Weights of a small transformer language model.
Size: 20 layers, width 128, vocabulary 5468.
Each number is 500 + 25 x the weight over its row's rms, rounded and kept within 0 to 999. Layers, rows and columns count from 0. Numbers have three digits each. The size before them is the row's rms in percent of the matrix's.

# v: layer 9 attention value, 128x128, rms 0.176, rows 86-127, columns 0-127
# o: layer 9 attention output (transposed), 128x128, rms 0.122, rows 86-127, columns 0-127
# up: layer 9 MLP up, 512x128, rms 0.241, rows 0-10, columns 0-127
# down: layer 9 MLP down (transposed), 512x128, rms 0.0597, rows 0-9, columns 0-127
v86 086:501512476502523494500492518489506505469536527502474519510458490505513507455541485487516506504472478482533529479503497458499507488483532488497526509466479509510454485515494494507499527437467453444498507487502468473483520470467486489476475481543507485538492511467511481524515535496483545537515513513509477505528477466451497454466530479530477502507487530535449563528451487521519470512500
o86 094:472502499474483524484482471492464495474515508530475476560508492495544509515547493488471511478444517459497518512490510514484471496529501446524475504464513500492507470488495463518463545482504479478473476490486498508506478447511546541452505526534497492538499495436490530521478531462511482494506489470546501482476504467486487475508504533510515529468512565516495510497500477511527480478524
v87 081:539494485460503506510513495509436524493500505467505493502543492509540518520477502523553512491479496523519468502494474497460483509478498493488496489533457468486460565508519530491441466512554508496485478498511507528460454524495528508529462511524515531514475499483539491544525440498495508494524455489527520494481498493495479488538469452459503471463520508494494522506501472507479508498467
o87 085:487448450469543504482490499500538509501531482515485495494531502465496501547484516481539546499476515514485469521493465523512555529508525504509477494521510507483488484513528558519485513528472448506554493496480486487494505512508490512497525452506559527511512525535506510525500443529494455472503481486530514502518475520502565480504490524476506460515539483461527509473493515483469493487510
v88 101:435511488506512476504451481491484510482522498485540529468513473526491431483487512508531531510509482484510491464485505501518454485500528518485478524510465526508475490480514505491492476529476488475500527519507481542474498488509493510488477542450501556522551520513504518500492491529493432525530509484482539497502559515479515551529498520543496472511501472478487488532528506466494495553494
o88 092:494530462512477489494528546517508524508513450517529513540517463502511477493480528515461526501521506519524462504453493505524515516485518535516495485527435507530494524474474497490473486518481498538524532504497505476504499484439549528493528516464471515546485508519559523464518520542493466523500503472453535478492523485489514476477524516472475479535490502508519528550504506534477501478492
v89 085:506508526507505510508526526559531515517475500493546500543503506535467506452524519500511522459452506533490475494470473512513487508476519501512516509510466476537495502471529483446504480463519455486489506488537467528503458504474446478499505485482563523468507507500526476464533495498450500494463495518477477479519519465509496496515506483489520448457485487478525497488472523510503489511438
o89 086:525478474451521482474507543539476540487449522475474523522513495514478475520510505501521492507464488488468483517475495532480474520506450514502453537503506513467525481507485546469544502553451533498494459501510527471478499536521470487522504493470523522506473530523476535501507492525496512497487529503492534482490514494523464505486493571520500491467504481504522501535549512461496507477458
v90 086:492548518510485506468493505481535473519499489499484502546527513537472477479477488480517525533522488520504527525483508494509505515482509497546484495518522465498495484524518528520523513512524513536496514508513549494482482471455495516522529477461534479485495493466538509499518519571480513527469541517492504489516542440469537464533531504493491520525488447506511457489542484491473556513543
o90 086:488469520523480472497525476473472518489514507513517485509443488498453457547480508507528499488524507551510522521496505528474519482495476499510522502471495518508470523548451488495503492498490517490526512466513538490509505519492497424538548527562432512473522490537495456490490517481466520478494515518491513459536535490491459507515530521515462491502533497498509523505516523509483532473493
v91 084:539452531476505538526504479503464495496494501534511550507486516522512511521489459507499490476470489522531510462536455535472504463524526504486507489527484513515506486520498507527467492523480529485465509543499530531486535434460510502516473483536491486467499471542511508507449500505525480514532482498444534519521531502532489542502495496485547490514468481518492441511473521475490488493530
o91 089:447489472516529487451454494496469531496516475484548484463501509506495456495543441480479494474498470517531485494508524515509473502515483488493512506507496453508503507490467474523500495506496519494516502534545444469467517496526498509526507471462508476527503525484498494496507488475510454488481493509456557505518488499453494481524476478505476496584447456521516516504465497503478515506516
v92 089:513440498486475508481484520461493492485493513528473538505477487474526528441514459499483512488528527514477516491513477490479520514495488482486462501482508515483454544512492513517495529445445494537466479504523478506472507467483482456498456513519492483521510501510475508439503502480514495493532477528486468527474528510533473482486517528499516554490476572523521499474516443500515514499519
o92 096:470486540495521521462485510460528523512521498514490511493509535488528521500464521516489504517474479522482495521516493486503502493528488504485463563468488493451446528506511483502510495501540513475468474528511493557501518495550474531489524497500508505520542490501464495482500506508521483515494486480496464499502544514475483480520502522532476535532473568485453501469467461462510447482558
v93 082:523478464471517468496525460526500501501492476520502477518552482521519464478477495480519477549494444516503469529506508523488479535500490491528501517517494483480493472543483450543518517485528562459485517531485510476497523522507523549524503479539513477489518510488490506517454462525496499547509484503426516489510525477484528518461498512501495490511488472491503469524474478456507475481544
o93 085:463449466487519504479483464499521498538519522521479494513480440465474481523512496493473546498500533524525512467518493536512514486457464481516481485486486490492520473503462444485500497480530475489540527538504505493505523495479501509519512524515523479478479531507498486508497475481466520505534486510499519501542485512489520534459496447465486497488526440543541465525537518522460453501474
v94 125:499492520515504489535517519514518523475480469541549474492526531487486514471524499476545511500545531513503515500506454490468470500494491439461477540497487476524508510496496512480529535501488500472467486530508445502537526502485519463513507471510525477487528556502535520508446570504527484519468530492477474530520488508522530502508521504519474528510499523527521501436478508505487468502513
o94 138:528534509524476533476460504496462532522502503515497484500462514515494520456497541521523484511491517493501535494480506467464510542477457447495487510428492432484476501477479511521520549492468526481464494503516462500530512469501489477492527494496497491530481518458493521483479479498508492515506511520507532506538478507513536456466471499471436531507521515516512485471508501476510455488460
v95 079:469471511507491484466504487487546480459516459491456529510469503506474487563468516532509489540460503510513491474467525515493483510502452534496499474477591524536512497519489484489476513465503540510482498503494530458461459503503527497516493546490532512512501497486493517519551523522478502483492478514526513487446520516500508530473512472499493465460499486506508502559491521477478507515493
o95 086:484463535522452500510499497482470509497452489524508520488472486499462480522492517543471477479499496470517543504499480535520509498523548559540481479541508545554489507528509475501511479484497517468537495526516493504446485529508516519526528529567498493447528498494516502449533536486508517536520467490478474514487492536493516530509496490496543461535503518489500509506469483493487518499517
v96 087:516521488471541490446491489453497503524504507457465494557451514520486507502488480537538476452480536502517453490487511486492504535520499518498480526530507484520520529455485492474504479538479484541470454507505507519486523489554510463501460492459545517514538500500540517482545508510530505504494468514535496509507530487464474539534488523492507498461493506530505483484485509498475476475526
o96 096:508489516524536480470473520485474515473500509475461536493519548542494505525467501507518508484517491480485534508510487510471526491516523564508463454544516458471465507522496484501518490502452494531481489500481510514452488468541494522506475521527500562501519489524520517474513498519504455466531498493534499529522578491507487461518520509457524532510501518478508505526521519519496506468537
v97 082:508497520526497483488491503508510426523553504551518515487495505496504496515494502488469495516506479488501499463476466515476520483492453524508506493491538522473514506482472457492501487512455495512507496526489431469478493482512479487500481552500495487545463484479497485531480487492516532508464490546504472539510479542506451489497522472521522543485531475504482504576534468518513512555486
o97 081:481530533536471482500511479471504485488530534498453506461474516449516511522520497541436443480503492475503547465488512460479515484495541505514532486491464511503509528503503495494519483459550476500510465504514471467503428520486511501472566490521504484497478493502501516506526500513514518535493458467464507480498513494517488455544494511494518514523497496513473506463509517498523527537526
v98 078:461503494521528489512493483522478513512525492505523490483494481485474476483468465463491510573534501519450476530486489497464518517514466540499502528495501488479480550513475509464539553493457522475498491511504471470484498493494497476533469461466547544507525521460514479510532505495502466480503502500462523485531529486453477530538502490509481522524513489537471483477550520506475466485533
o98 083:477497503491488505516513489557498464514503550514485484525476478494509502532463520533510510512531472498465512505488495500486554517493526500507507487472519439504484513487491460492525498493484501472536526451487514533531486570481495514519516511502461515496463539446511498483520469503499512483530470459482484488483487476524509428477492507474432516526534476519485493508512473550519482477497
v99 087:495491442501505490478473518492493496508507545481516501489507499495487451523527509515551455481482514487506521528512494487527541483529485473514519483468485563478513512480486460487441516504506477484517503504514480526519487511512504462469489495473460473506478492546517509487553548528507495494454469515504506497493443500488487534472502520501509504528512529463457527519438521488521522438510
o99 093:507500500503522484485495540490474522501493508547504512495507523515467462476510466463500515505473518503527522534537485447479549463528539464526498474517494490510516493509511514477527488488516509515496518504461495549481463481527541499496500515469504480498457501481535476556461533556483519511526494461495473540480510484507483535471489480513526493459471529465492544532520549463511508504537
v100 097:525546479457467522474543516497528529533502498511464517480546495475463533445541491516470486490506474505492499513486512505481504500467458455511500494530504476485482501525482500462495517503494463512466468502524523514474481476470533464495509514500527540503464486496454478510471467459476488454481503496524478445492501513509521463507496498477527499449486488509538552488493496496452524525525
o100 093:521514497455520514511565514470529517481500543486525512484514527476481541486477521490545488491476453481475493472532485525519537520481470455535496521516542546492497487489513525488506465523503478470496501546488530482510513542527487501513578460501514522459470495526491541479469472491491500474502531506542511486497479483497526484511495535527489477517496526567507490518512505485511497506518
v101 095:486517490516495536502485525485481477520506516489446513549518426542477462466490537542530495505478509499534530478490480486529521506505581487535496473498479528509501517496479474491479515529524491490529474515461528483495480509458484510478502525484485516462497524510539529510541450538484496509522493529497539482489488464528516494498523499511532486476477489457491479453504482519515531495532
o101 102:502467528469540512467565482495502507513527469477500527507536465504507449529509469461522490516462505492533480534475498539495522465469471459484485464513506504532510516518492541494497514536510503515513522522446483508482497508498504497534509519485478515495522481558515459501500518521442475520509516468463531509523520517495477515490516544525556504465512462475520475494525495480468529501519
v102 090:515538484533464464474490496499514502473496478449477499485524513512525479464475479485545529517505511489462507501517547444512484496529515494551479529510507484473512452511520531516437489510497476522562474520494561523498483486506493528463477511509484549480447485529517497527489470474498487478535505454521496460499499489501476471488499547520525524494488499528507501517493481492530475474503
o102 095:499473522477498481527523476499493523535488481518567498466528519510446479558490457453500536543517505544490479470495487442514499516545499517459481508489500513523490491477520494483509513495502461531485542514491537527537500503499499504515514507500511547512521480544481507483486528511471508498501505453521481505446522462483481564515522516528477476501512545493501501486492521483502534537500
v103 091:440498503498505474527527504535483487526511490559510492427460481542467498521529490488494525517475517555508484532494517528455491527462487470494478515510471511504474479522507517510535534482454468478446493492533500478525480501498508496534495467529500521493545509450457503494462513501460518513478498492470521493501528503534484500542489507509506540478497498495495535489508530504466538524506
o103 098:521491508520474496518562495526522499468482510531504493503469470542477511496508509496519482491501491498456502484510511538492519533511481491543502549514503485497488488495547504508496524491490536525483496505517530453521511470496481519500542509516483496468436495456520487532509469498472527501486458531449508478492471494514457488499476534477501527556515466557504504522476460475479425498479
v104 087:476471497520501466472478538513485478469522490453528470480522503496466548510500444478537487475475478489459508518506498492507496501499555541499492490486459543529503534504473524442504509474486502488523474447484508496479530478499464474532457476510479497483498494502487507510525451499483518489537508504522459491475513489488478498485496480509453465544512485512464546500452490528453525505495
o104 091:491500467493488559502485480520463481524524534496514498547519509466495501532463470533520508492454481488486463545495505493478463524541556495511524489504514504528519530475491492511486526540469485490510465493475503531513520522539555507532515481517489502498469559474511516555452503490564476475491501499515470527480524465510489496511521467486508521474475489515540510526458492507506493498483
v105 093:508548554505491489512518521515520522488499527480464519515502454491479520455541525478497506504482517506484536470519498488518516491483481523519517531520488495458544540544496521505488520485529473522549484503496550491528455534497500447492526530514489543452447501519466509464519480465489511523526495497468501463470532493511526475479533486499524503514482440495469528511506476511499526511489
o105 095:481484503471467510521565474506500484514470512514517483515556508519484522510467511461527479517496505509497480511491455525490482460476463512458546525498538532513507502521499542503545478500502472498530505514533509509510531513525533537516518459466511557475482534518489534513519523521505521522466531499469528503483447445478487529528528524553473475496500520513476480486518513507509505490471
v106 100:508502495510492504465500489541484480525528500536455505524482459528481500511502560487456509531469516511481478477512494506506544489486475459495491459463482482484527537456512481516503478533518502468477484490546487528450486459524494523502476463525512514504479498448517477476519507492508511511490565484450469503528506534504492489480468438503493507483530525518528478501472498468507468460495
o106 101:469500503498504451481495480515452483494482485477479463515468484493488517519482512479504531514517503487498500478487480520515549524530452478521493462528495475472512483484516463502541509500549497488465464465499496453509497512492517464522455471496524488494448464505509510489508458516465547503461529488488506465465533545476505504515446464511551517513494495436512521518507494525525521508473
v107 088:546543508526521458487499474476526522483507492518498486507518481511499499486526486492497519541491471477531546489483421531484485446510475549428495511462504490515519450512465447502474491501493500515492518515502524476520499517487495530460483501521537499500490496555516516535512504501503515526492560470478515507505511467463518517501484518502510503524481478522464474555504464511530493512501
o107 087:476558510498463506521515495434470497470538498537523497465476474496519492476504486485478513527489540517504528481484504523469464472458449507489480485476457496509525473531490501467478521479495478519493510469546481491502511569445520518483511514520541515500512523498499483462522548465502540514491507496480544493484517489493480474464505451497493476473489487530499480486503540538510531494495
v108 095:484523465537490450501520484495482532490528505482485544483470463517521476531483501494486464532476486479538465501474554504528523483519518531480476493496512496541506480476482508522506476469492503485464498492471489536467512481492539546543503474466460495505518501481520494480530468498458526546507445495473501473460500523507505499518436508528528494460536512495507530518511515443502485483503
o108 099:475482478495521439530495486511534521494461480491474514544506544512478491549478479504533520475527474520512507483493543529505494502476541539519453513515491492485542485490527455486469486505509476507503490523496523475490480457492548493513462504507517489475489490449506489492538507465476452544488467522489497460461526537489500520522468512467541503542476476494520527511484492514453492494525
v109 084:513462554490525546542485548512508507474507504497529525532550482495495478541478503478482494470468522522502482525496485498464545502445439492525529504470482535502542520517532534510487512492529539511483520520498461511491488472509499500516480469509515486481539543506467450474526511538519480468520513503460515531496521476529519494477528499496504490521470492492472471491523489554522497504487
o109 088:533443505521516503461546515526489477524495495488499495524535476497514481484475516513466528472487475501536562546485486499520504518500509468482523539495473490460522523516483528494537513476501499491542487485517460524520468540480466453487552504503511444473515544513464478508527466512515500508488503534464517476543465521471515499484517500535468526535461521475492507497491464479500506496493
v110 080:513484519520478490513496505470508476487504491490501530466501498492504515542494418510498487516502485522449518484515454506467510517483481481503491540541502521491547448504477501514470473449550495528508500513457474466534500498557497484456518475520478515502523523519488520491529498478517459514491483553562514523474518471467485515502515510481515488490505504525520542529539506516487531541495
o110 084:483496507572480522510520508503508540500496493498509520457511500503522497467500507508485460519500519517494521517497522481488480516524539529502521503526524516502549494533528494480521520485490468502542493551506496531520498492487472504473547535502486521462508506526459492532496555498535511508484453525477480539510476488515523520456484524556488519532554531521532501514528484475509423495525
v111 092:466483513500487540449460516502477549464497500512493517484461548512536526472537515535494528488482530506518501471512546483514505498509507517502508476495496504456460488509511486510511496494504501517469539495495590464480453508475510486515517494497476495577485460487501499470529473479514481472525501498498467514512520467472544514497536472487491519472535483526494531481493520493460533480499
o111 102:482511486507505452509515492496500503468505499529498500520507506545513522475478501521530535498506519447484454543492472536505466452531494496512477471541570527497468515498534508527495513520528532466492485461504493480434545496520471539493512513501485490510559465504520538526511522496492507483471511489541475491486532488481531528490525515516448501510547515525475516528496502508491469490527
v112 080:515499458463514482459510562507485487502511491520494480518508471500500499475513526528525518519535529458468485507485467491500477463513509463536468496460489458495506547474468521448532512479495477525453478491519495539522507519533538498503469513509504500517513482515507494505472500446534543472525517495463512507456520515527482526492498519540494499477514551502503469489486472525509531443534
o112 086:508512539488546465459488498479520481520509508548531543493510495523490540473427521507502479533483522446449510490489491483479518497531462467507453511467497488488435521486502504481510499481514497535458506489473519488514517517524491496493463502490557508503430482509492483494496497515508496504545503507510509543494518537481495505507521519469505518496471515488484477464528458501477521545526
v113 083:499542466504491487558520469498552487493525479470485463512506474510456510504514477472495519487467515492522466509502497476454555540499496524457530499495493514468439546497533472537501513467522484543508527492514509544520497504532464491514517551517474508487462477507465517485478521542499489519516513454457505477532501502531500528514527447514522511494511493502503513463495523480511513500483
o113 086:455500468459485506516524477508528496492481499492486467507509509475503512492487501477482500484524506482488481534488489460526519499528458511485519505486519506487522430581521477511459489501502509533494499491550486548492519505526505526453522498474474506524486514476483525537526476538485520542492528523464477497516473508500501472549465468470489488439483455524479530498471506466466511468494
v114 087:521484516503513496475509477500460526495513507485486546473516499548513501504524533501480539494430456489524482476488491510520500469505523473466521482496507514524498485512487493496454456518525501499487478524468503544492524552501500470487490490507508516539473479531493519532510521505497530514532541492481494505495436520529479484450501496556549490535567504477508541512451489461484514495495
o114 088:457521481514472463501480510468469483523514486500500518504499515483456508442482473476473498486492517502525456477500478473496522443508535487504473508545480518498538475487512506516474556471512464492467453510483438468475497472535512515472535507481551495513495491500553512523482511532528504513498517499508531513494493490461540500482504508463542451456463483488491510490493496501497547515500
v115 095:531429474496522442468513517529497496518469525464494478526539480503543497475501499469519464490525472489512451501480504513547522489540455521482507542478494478547508523510539480468510454502494498505523487511491512521513528512550510466484483479521494495483516516513466489461483485509506478522528502534498495481491483494475465536479535505540510501525510510541505495524459453547510497505466
o115 104:531466482509483490473451550537531489534527488494466515490534482488477510502448491502483525514492498508486530485487461472489526515457503531523520518496464476493574530478495492451532496476489504521487511495481509578478496520512539532463511510454510513498484544504505492507488477493519496517480510474536547543503520487460506488483559493492504512473472521501514469484494501520476507529525
v116 098:487497456497517528478488495463484493462533493502516459553503480498487495496520459500481477488514477473503477458490502463462463496520501528506485469499521503518494462520489524504488512481492483504499543492491505500465532477521504522548459535547505536538541433509490501531479490515489454496513494470526477484543497478485473553539526511524482473486501461557488447522490510476500489509503
o116 101:516525443478550498499474479487499488487531518548514535482478504466524511488485491495476495486467480466513480493479524498522489523507474539525508459515498502523499518488479452512491527505486505511521516479473493500441477497463475534461540541510477488488490479482486470503541509512530471495570485519534487516505515476487520500528497479478469529453506465500498509501431476557529504468521
v117 084:513525488489496533477478551516525524475529446540535494531511505503460512513534476514504499528486561486516505536489499510456478498486455510493521527522483527481501487504509494503536530484498500504529514497509513457501528501479533507495570453544518501468538514472499505486469494475515537502497471525525486529494496505521532484505491520482438481503475549548523499484518506492521445483532
o117 092:533501540509541484510548479462477510489472477468485499505462483517535505449539538507518473474457501477507534530510517504494455513485474486478500497482471494477443500524501502534529504504503514471498507494509496505541546481494504472500455510526490502502495495491477513479508480436510511534543479512529504504544495492503550509453527492537462528497505523506492502478446464520494440482511
v118 081:500487528470499542525509551488523493484519557500460497544493478468501477504501495508483486482516483516486506485527518483509466503477455490509485521524521501544511494515526491531486524471481478549496567510530479494487537505494516524532509524522497514490520450522476498493500508559508484514508496503543492468457496482479526506528500497452499471506480486527494513569511490485480516547423
o118 085:515495473436503520490495507497516488488470470484510545496485482487529525476525495503500536466489500488520520511492476520509511513499456543518573518503507530523507532489500494491520466501467510516577488490519541511464488488450511523485558479506482504440502514477507474467516555463560492503520487541487491498484498508499507544510511540488492509532521521507525539481480498514504491463488
v119 081:498514452497489488498497504475541476515496547525484500514490515510498511561483471493526487502500526461497540491495479530485508488500470513459509425498492530507512498564570508504528475485455492494556497471519478485497476497506490487503492530534463498516492511545500506489512555513509495488523457495473504512432516518491486547525492504487487495499479458510486506519507520551465527533500
o119 085:506524492513478551493498476502509544440542525555498507492488446502508513483492483488499481530493464499518525541516493471514507499500546544555532482487489498564489501523495526524485446529481541523503511494509497551486488528538531495431493505522510488510492525494480484498540517481510465513507481510486505543504450478496525525534547487539513499506487503524488517501486503524505488482520
v120 081:516538507515535472542475493475464494533526515481487553511544493489473468500464492482498521523452510481470496507516496513506468484461496522463514514524468501497523505507486508512496550472531549506465477457511489508529514511563460512496474500481515499486518547474493499511531503494534522442522511494497507525491527519489472441488509454532506550506509504498518472494492489470453518503543
o120 088:493478504564449528490490466498515479505519520462530497523495516483497473496490536511462510518518488551482507516543548477513511494487504480490477497534481528505484493549466480487490497499506470488490460500493492470547477518541500479516511464527511551469504501474514491554570492511527531507502516506478481540505500475528500452521476495483515509569505459474501479507530516516529497521480
v121 102:503537486487461515451509522485514525475496475501530485538495489516481552508517484552529501514485504496522472534539503513495473510510459501468475485479500543449504505544503510535468540492506503481546529481501508496517501457449467485502467564533455499509484466515488510452460471515502517451503498469545463518489505486507498493494524528490521480483506472518528526506475493491467487505526
o121 108:522558500491513499514515447514508520479495517550516536478494537477488491486482498496534531513442492490479507518525458468533426517505504471504482526509499564522470484515477521538533503522522532507515532543533485496507524541531503516475553510498481493497554479472503521514500501489511504468484522494516485536499515475509485531519492469525494500467486512557503527500467504499528461496506
v122 106:506470525519517476508532499520487555514463497517493472567530530530543501430494505518511514526498486539474505523528479531491483493462508468513496527493510516511490514518543544500496536460524503471503420522491483482512508511496445495526488518515501471489503526480479479452489502476533487509486469503447516523476511498552484521506530513506518479474513480462508507474533467497489498499501
o122 110:506458490495505481492464528512523489547498503521481548489494509507482507489502517532532513502488498517484489507524466472465464518462496502490474539487531508510482480466465485476537524546516511492486491550498455487507537514499493503513472534488553517487525531538455480519527465517501480526453503521471529527494486458532494514496536540484469505487500465477494480502546455463517434502493
v123 085:524471492498472465510457469465503509524512515505511504508511476511491436458495513482522484502514526504495522481487509495489513560493574517516475499490482493530471460472496525527513497493509513512517474479487525476534476507483486491477519509520489470507480490515476526570476436478492502528511488481472517518532496560531504466487466493497501520524505508508516490459563436486499478470526
o123 088:511479503471504525524470515488474515479540456469531448503527495464508489521493498530540521505515518524521451485510562482486502495489483469457500514490466460520478493527513492513462507477531469501503486543463503506526500462478494469499510513475492543512500538571484491506510487496452493514506487470491488482522534518526447500501536464507506535508479466471469451469496526483490475522491
v124 090:499484464491508473523507477475507538479484495448485485540512493503502525481467463529531497516546478479504527521495496524526505466503494465501491549493544526470505547513530543518481486518507503485515462501505525501537466463522518484498479512520490483509496455525486494487499522488508458507516490488524578483504508531510512523471507478468523466487477494480472481502526482560449545474550
o124 090:497492508505489455493492515491564485489538454553560506458548499511479508518472527521539500498494472490507471538508499487520514509468516475554496494473535481503497483517462480475489482499506497510512570532528483536493526541493529525491478542490525514517529532518530486497479476511504499473453495498520536544514473477520508514538520470524523476511489506491518497514492456477487543490519
v125 098:498479489486488494507478541517505506486500510483534503491536511462506449500472468509531486521495454511513464495500496494517478517516552473515494512495502514469462452512486541510479480491513471481512495539527556488518512458477489516567477489527482506500516506476526501578470487508503434523524511487463511555500442490512521486524524541513507518541496489533485514497531490500499489511533
o125 101:500469479532532531529466517497478500513518446510514488485497484466422487493523502508491534472478472534521483505488486453469504527490502475485535507443504476558471508471463493495464542497523490477537527496511513498520505492487500518511585500495460498551501545513489489522485483449504468498529465482487494485503501514503510507471493533500483498549487499507526519497498507519474520524525
v126 069:505448499460505521484545499496488537472521526507520510494487492529479548471464471506479483511532477485508471522495511502496498529539562491534486496457503510480477518517459469486506547538435479492456460544496502484516487487468495501488467468488518507542486489507493510501482469535476469516500486533489508508508465515432466458501509484521489516476510497466492494500497446492523481495529
o126 084:491489522473568515480502483469553462526540527501483507504485508484488485515478491522498486506481479476497466510484502522458509451504522472500452563477491520455477512448512481473512510484540502478521538484505511534462502469479479532499520505490480506471520493506487543494487464493469478459537508459493523500497522486512466458471503521481504514492475522512506412502506496506473490498514
v127 082:492542491519485473508489464502498513500520461493471502499517504525502545465464433435534512514501518474515491502518502492477508461481473506494512487530514517548518485551521501504467508497495511554468501492491510508457472487527507501530454504491514508543458514502502471501498513529480502470519516470485500495510484445519462510525540465512494565470498465526501513501473494541461535528518
o127 089:493497513532469494466518485489535518508541537529526492482483497500496503557461490504485467521544437518493551491521493473526529507524516498551490464500518498490507487511520487479482534508452502530495473469525472507510504543535505502488588508531522468483531471483505485535519498516491513499482506518511529502490495496502496480561502516486464515512536499542475459497442495488502525494492
up0 116:484495502457494484519479485486550489496463566494494516511453496470494470518489519499501534493541529500504495530465525461506515480491495509465481522506509544488476472511488474506518494497563475531456471525502502546543495507528473486496478514477514477508562509516512482531472536492486486549500477512534530499515489522506469531478483497495465468508476521517536499494504475522537510572515
down0 115:476513457455465504533512467474509508492484513466543490496460498515483504486497537489519548546533494453468561483459500480487490493470485508503518532505537523499493531513506509485556508511521498479477512515515464520501522484480469496498484468507510502485526521475502528483506531479516470513501529537460499472512514562499478449494481503529508459528517496539544495455474524495464481519531
up1 015:538506524470507543546487524557501435481478540504466495504488493458472500500511497537471527494482493486519484542477493479529487509486534521509510494501493515509497480481489506538527496510554537459492501478476540497482490486506531500483514552464527516492451481487500540465473493483535488513515500493538487491465513517470541485501533480490470499518447530526481522478506465511533512447493
down1 026:472479475489515493514504479536494494525499521459484520540488536556504521520460523534512462522532497491496505504502509480468509495454477490478458560534499489534510490491557509460433524516479489495519495515479541516507478505494499498461519471478491514494491523474446461505596504487496503489516465508479516511473471480490487502518510527507501513539467480496505485486465477518479521508489
up2 110:549488521516467541509476489520509486545498528496518503444501499509499465470498444518462550491488515526503480497504499477483480495494470509487481525488540502507498522474508508490448504471476530445522461475462561468487508510516502506525505477491492501486515512502445560484512498452488501471500484495510495501492516479452475499523503493470493514543537524463531505508507547475460486459519
down2 111:523497477512496499496504513495516527490517526526523470475470538519515476515512476486461514526530479492489486494469504512481504517421479470447468465508470497526534507524562525514502495498467499522494503503561503509546524484527499478486481519513512452486511472503500517496534449537490483460521496490495410483514500516516483516530465476525533472468518495512494501532517519527510533490491
up3 105:547515490509476525514479441495547505486465507550437548494512498503498515551474440475513531535469501513462510528499500542570498471500516486491525479511528534503499504506509474561473496529506476508506531482522460499489459522517482504523509480496540479498524478492457505511488480472533519501512506472487527522475466499466508482524514503468475507466488485538512495509475498486508482504491
down3 102:535509504532501495531507493474496558489446483533518497495516499512516489478559476517518509526496480527494485470513509493489481492498481517486500504426499490509487513509504495550505547509485456484531522491529510491557473543457515470505497505499563520503480497477484556527474486495528466474483488522502527534512512506532476555534486493452483505479511517503527474539511495467498469463523
up4 115:495472476534500476479476437546490479513523514527533483527515534506484522494523497513523479510505511451501497512496458498567481486455497455510494454541521475514483514470500498485491510505484487514511529492473506493506523479489446479503479450483554475513504484468465505535490488472542496502491492551534538462518492510528512502537488493514522497529494492520488505537545455456502496517472
down4 119:486513509502499513506487488481520456492509505544471536514511505503526490535444505524496488529520515528516468479475508485488526477490522515554509541493501492452504507502526539548527494474528468482515506541528490526515531547479556492481515466537477509483481483521507486514505523529535510530560446500517451503481521506506499527497476508494520462466490517520519498447524499478449507460507
up5 096:499478513509522512472503490486527495470526529509493508533452501487484476487477499488492514496504500510491484488564456484513462485456506459485547517495480511512548499513519516496525505527478520491536522485512530487525477528470500492551485507452505488500483509525512508521551455501502498512510541495492503555492532489525502513504507502489450480479466461493494477499473540443533488408483
down5 098:504441496518538478517491482489505521483488523488468513522507463506529491495502512541474500497496519494495521414512480496501457542512479479484484481508549528489592494523486510474475526504513515554477523491512480487444433494516535492487491506489471496495524489512524473473499484472529516492492500488516526522496495512521476464477497508516479528527485525519461558479515500519534520500488
up6 018:496493490507514490481486489517490498504502527464501502516479528476488513500494468536468509550519501486487506562487483517495484511468536488494536461448514488522484494492535497493509499493515516480466506472469481442502476499486541547476508493474493497509531476525491523526497537552527513515483475517556497530529499483500516502529478536500485478459529550517510473523507409482554513511479
down6 030:498530477514504494514532521519512501527509544501489485545506477505548502490469474484467506470492470493506511522426469503471517499499507481506507521533473489501464518491455472449537513509492466558525496521499535475510534530470519519497433515491465474494464503478505515506519533498499494532500548555502494479480506481497540489468507492505501518539453489510509495526507544528501490549528
up7 112:498462510493494511500566456483508484456526489459532502490465514489521458504507489522474479502473522497525473490488488512525505523499481501481498499502548549474468498492498477485499530513503519468507511492506491507490508498449523525497513514476484549477485517488451517479521508493455492489492456535445475482504502448463544507483576521515481459505510523536505505490494456510466478451480
down7 107:503498519515450494470498491523492527500508462530457551482507541508499517535517511496480509436470483518487479493558504460491529489466518435502491492505497467458532509518498503526530517491500534500510510500540508483475515498540496486455497514481520501513516535497452469465495494524502452493514492488522511540482507477526513457563532497520536505494497474493495443503488523489515545523495
up8 106:471522533513490486544496485524482508468496495475509486502513483468539459442532505469447487492532460467513506529526480479478473539516520470510494518511496461522476553541534492521484483504493531477514476513482481496502497472509500515489523470502462495529504500542511534481520540542520485528521517488524548465498532446487484469512474506539485512448463505498505498519478506479462526513531
down8 104:465501514461455532488507508523494528457468479487512506508492509517511454502498515532537494504557533490526460437462507517458481562486512523490511533528555466489500514512490457473482508515501479502496544546486479524536514512502471490507454521469504481458546493490497473509520468487528498495513500486495491536520488461482551494509495481494505516463505498492495518487505521528466526543506
up9 107:528498494499437508525495500499516512509471502498467518488493554506477489496539506548522514466478500482490497536501471491485536458487518500482520509508524512518477475492519545470498478521465525518444503518491512469516494511505477493453463498518524469504518484441498469496493486468508522504567520500498463522517522467508493526504483529424537475508479536505502560516514478477485522459501
down9 104:494496486528458509457477543515485460497514487494537493501509490488509553467468550484519490492488505453514524476538493495516478533500498474444521478458504510502536536517531508485517550475480462551453495485511469512512510527499507479527502490482509555519552528554487510492520504518512520458474526536514504493464474486503530519516507485500483451504496506494474486472490480551504504497469
up10 106:474473489512505492536517529549519517547510549489506511497493453483461491584536504523491489493486515495538486513483529469500518485514489461543467512497483524482467477476507494518491510499513532482543457490496545501497507503495486515549483507505482467500498491522482500536497470455543484498465510480497553500515516501469470476513482550493503540495486496492515518472506443498448503468528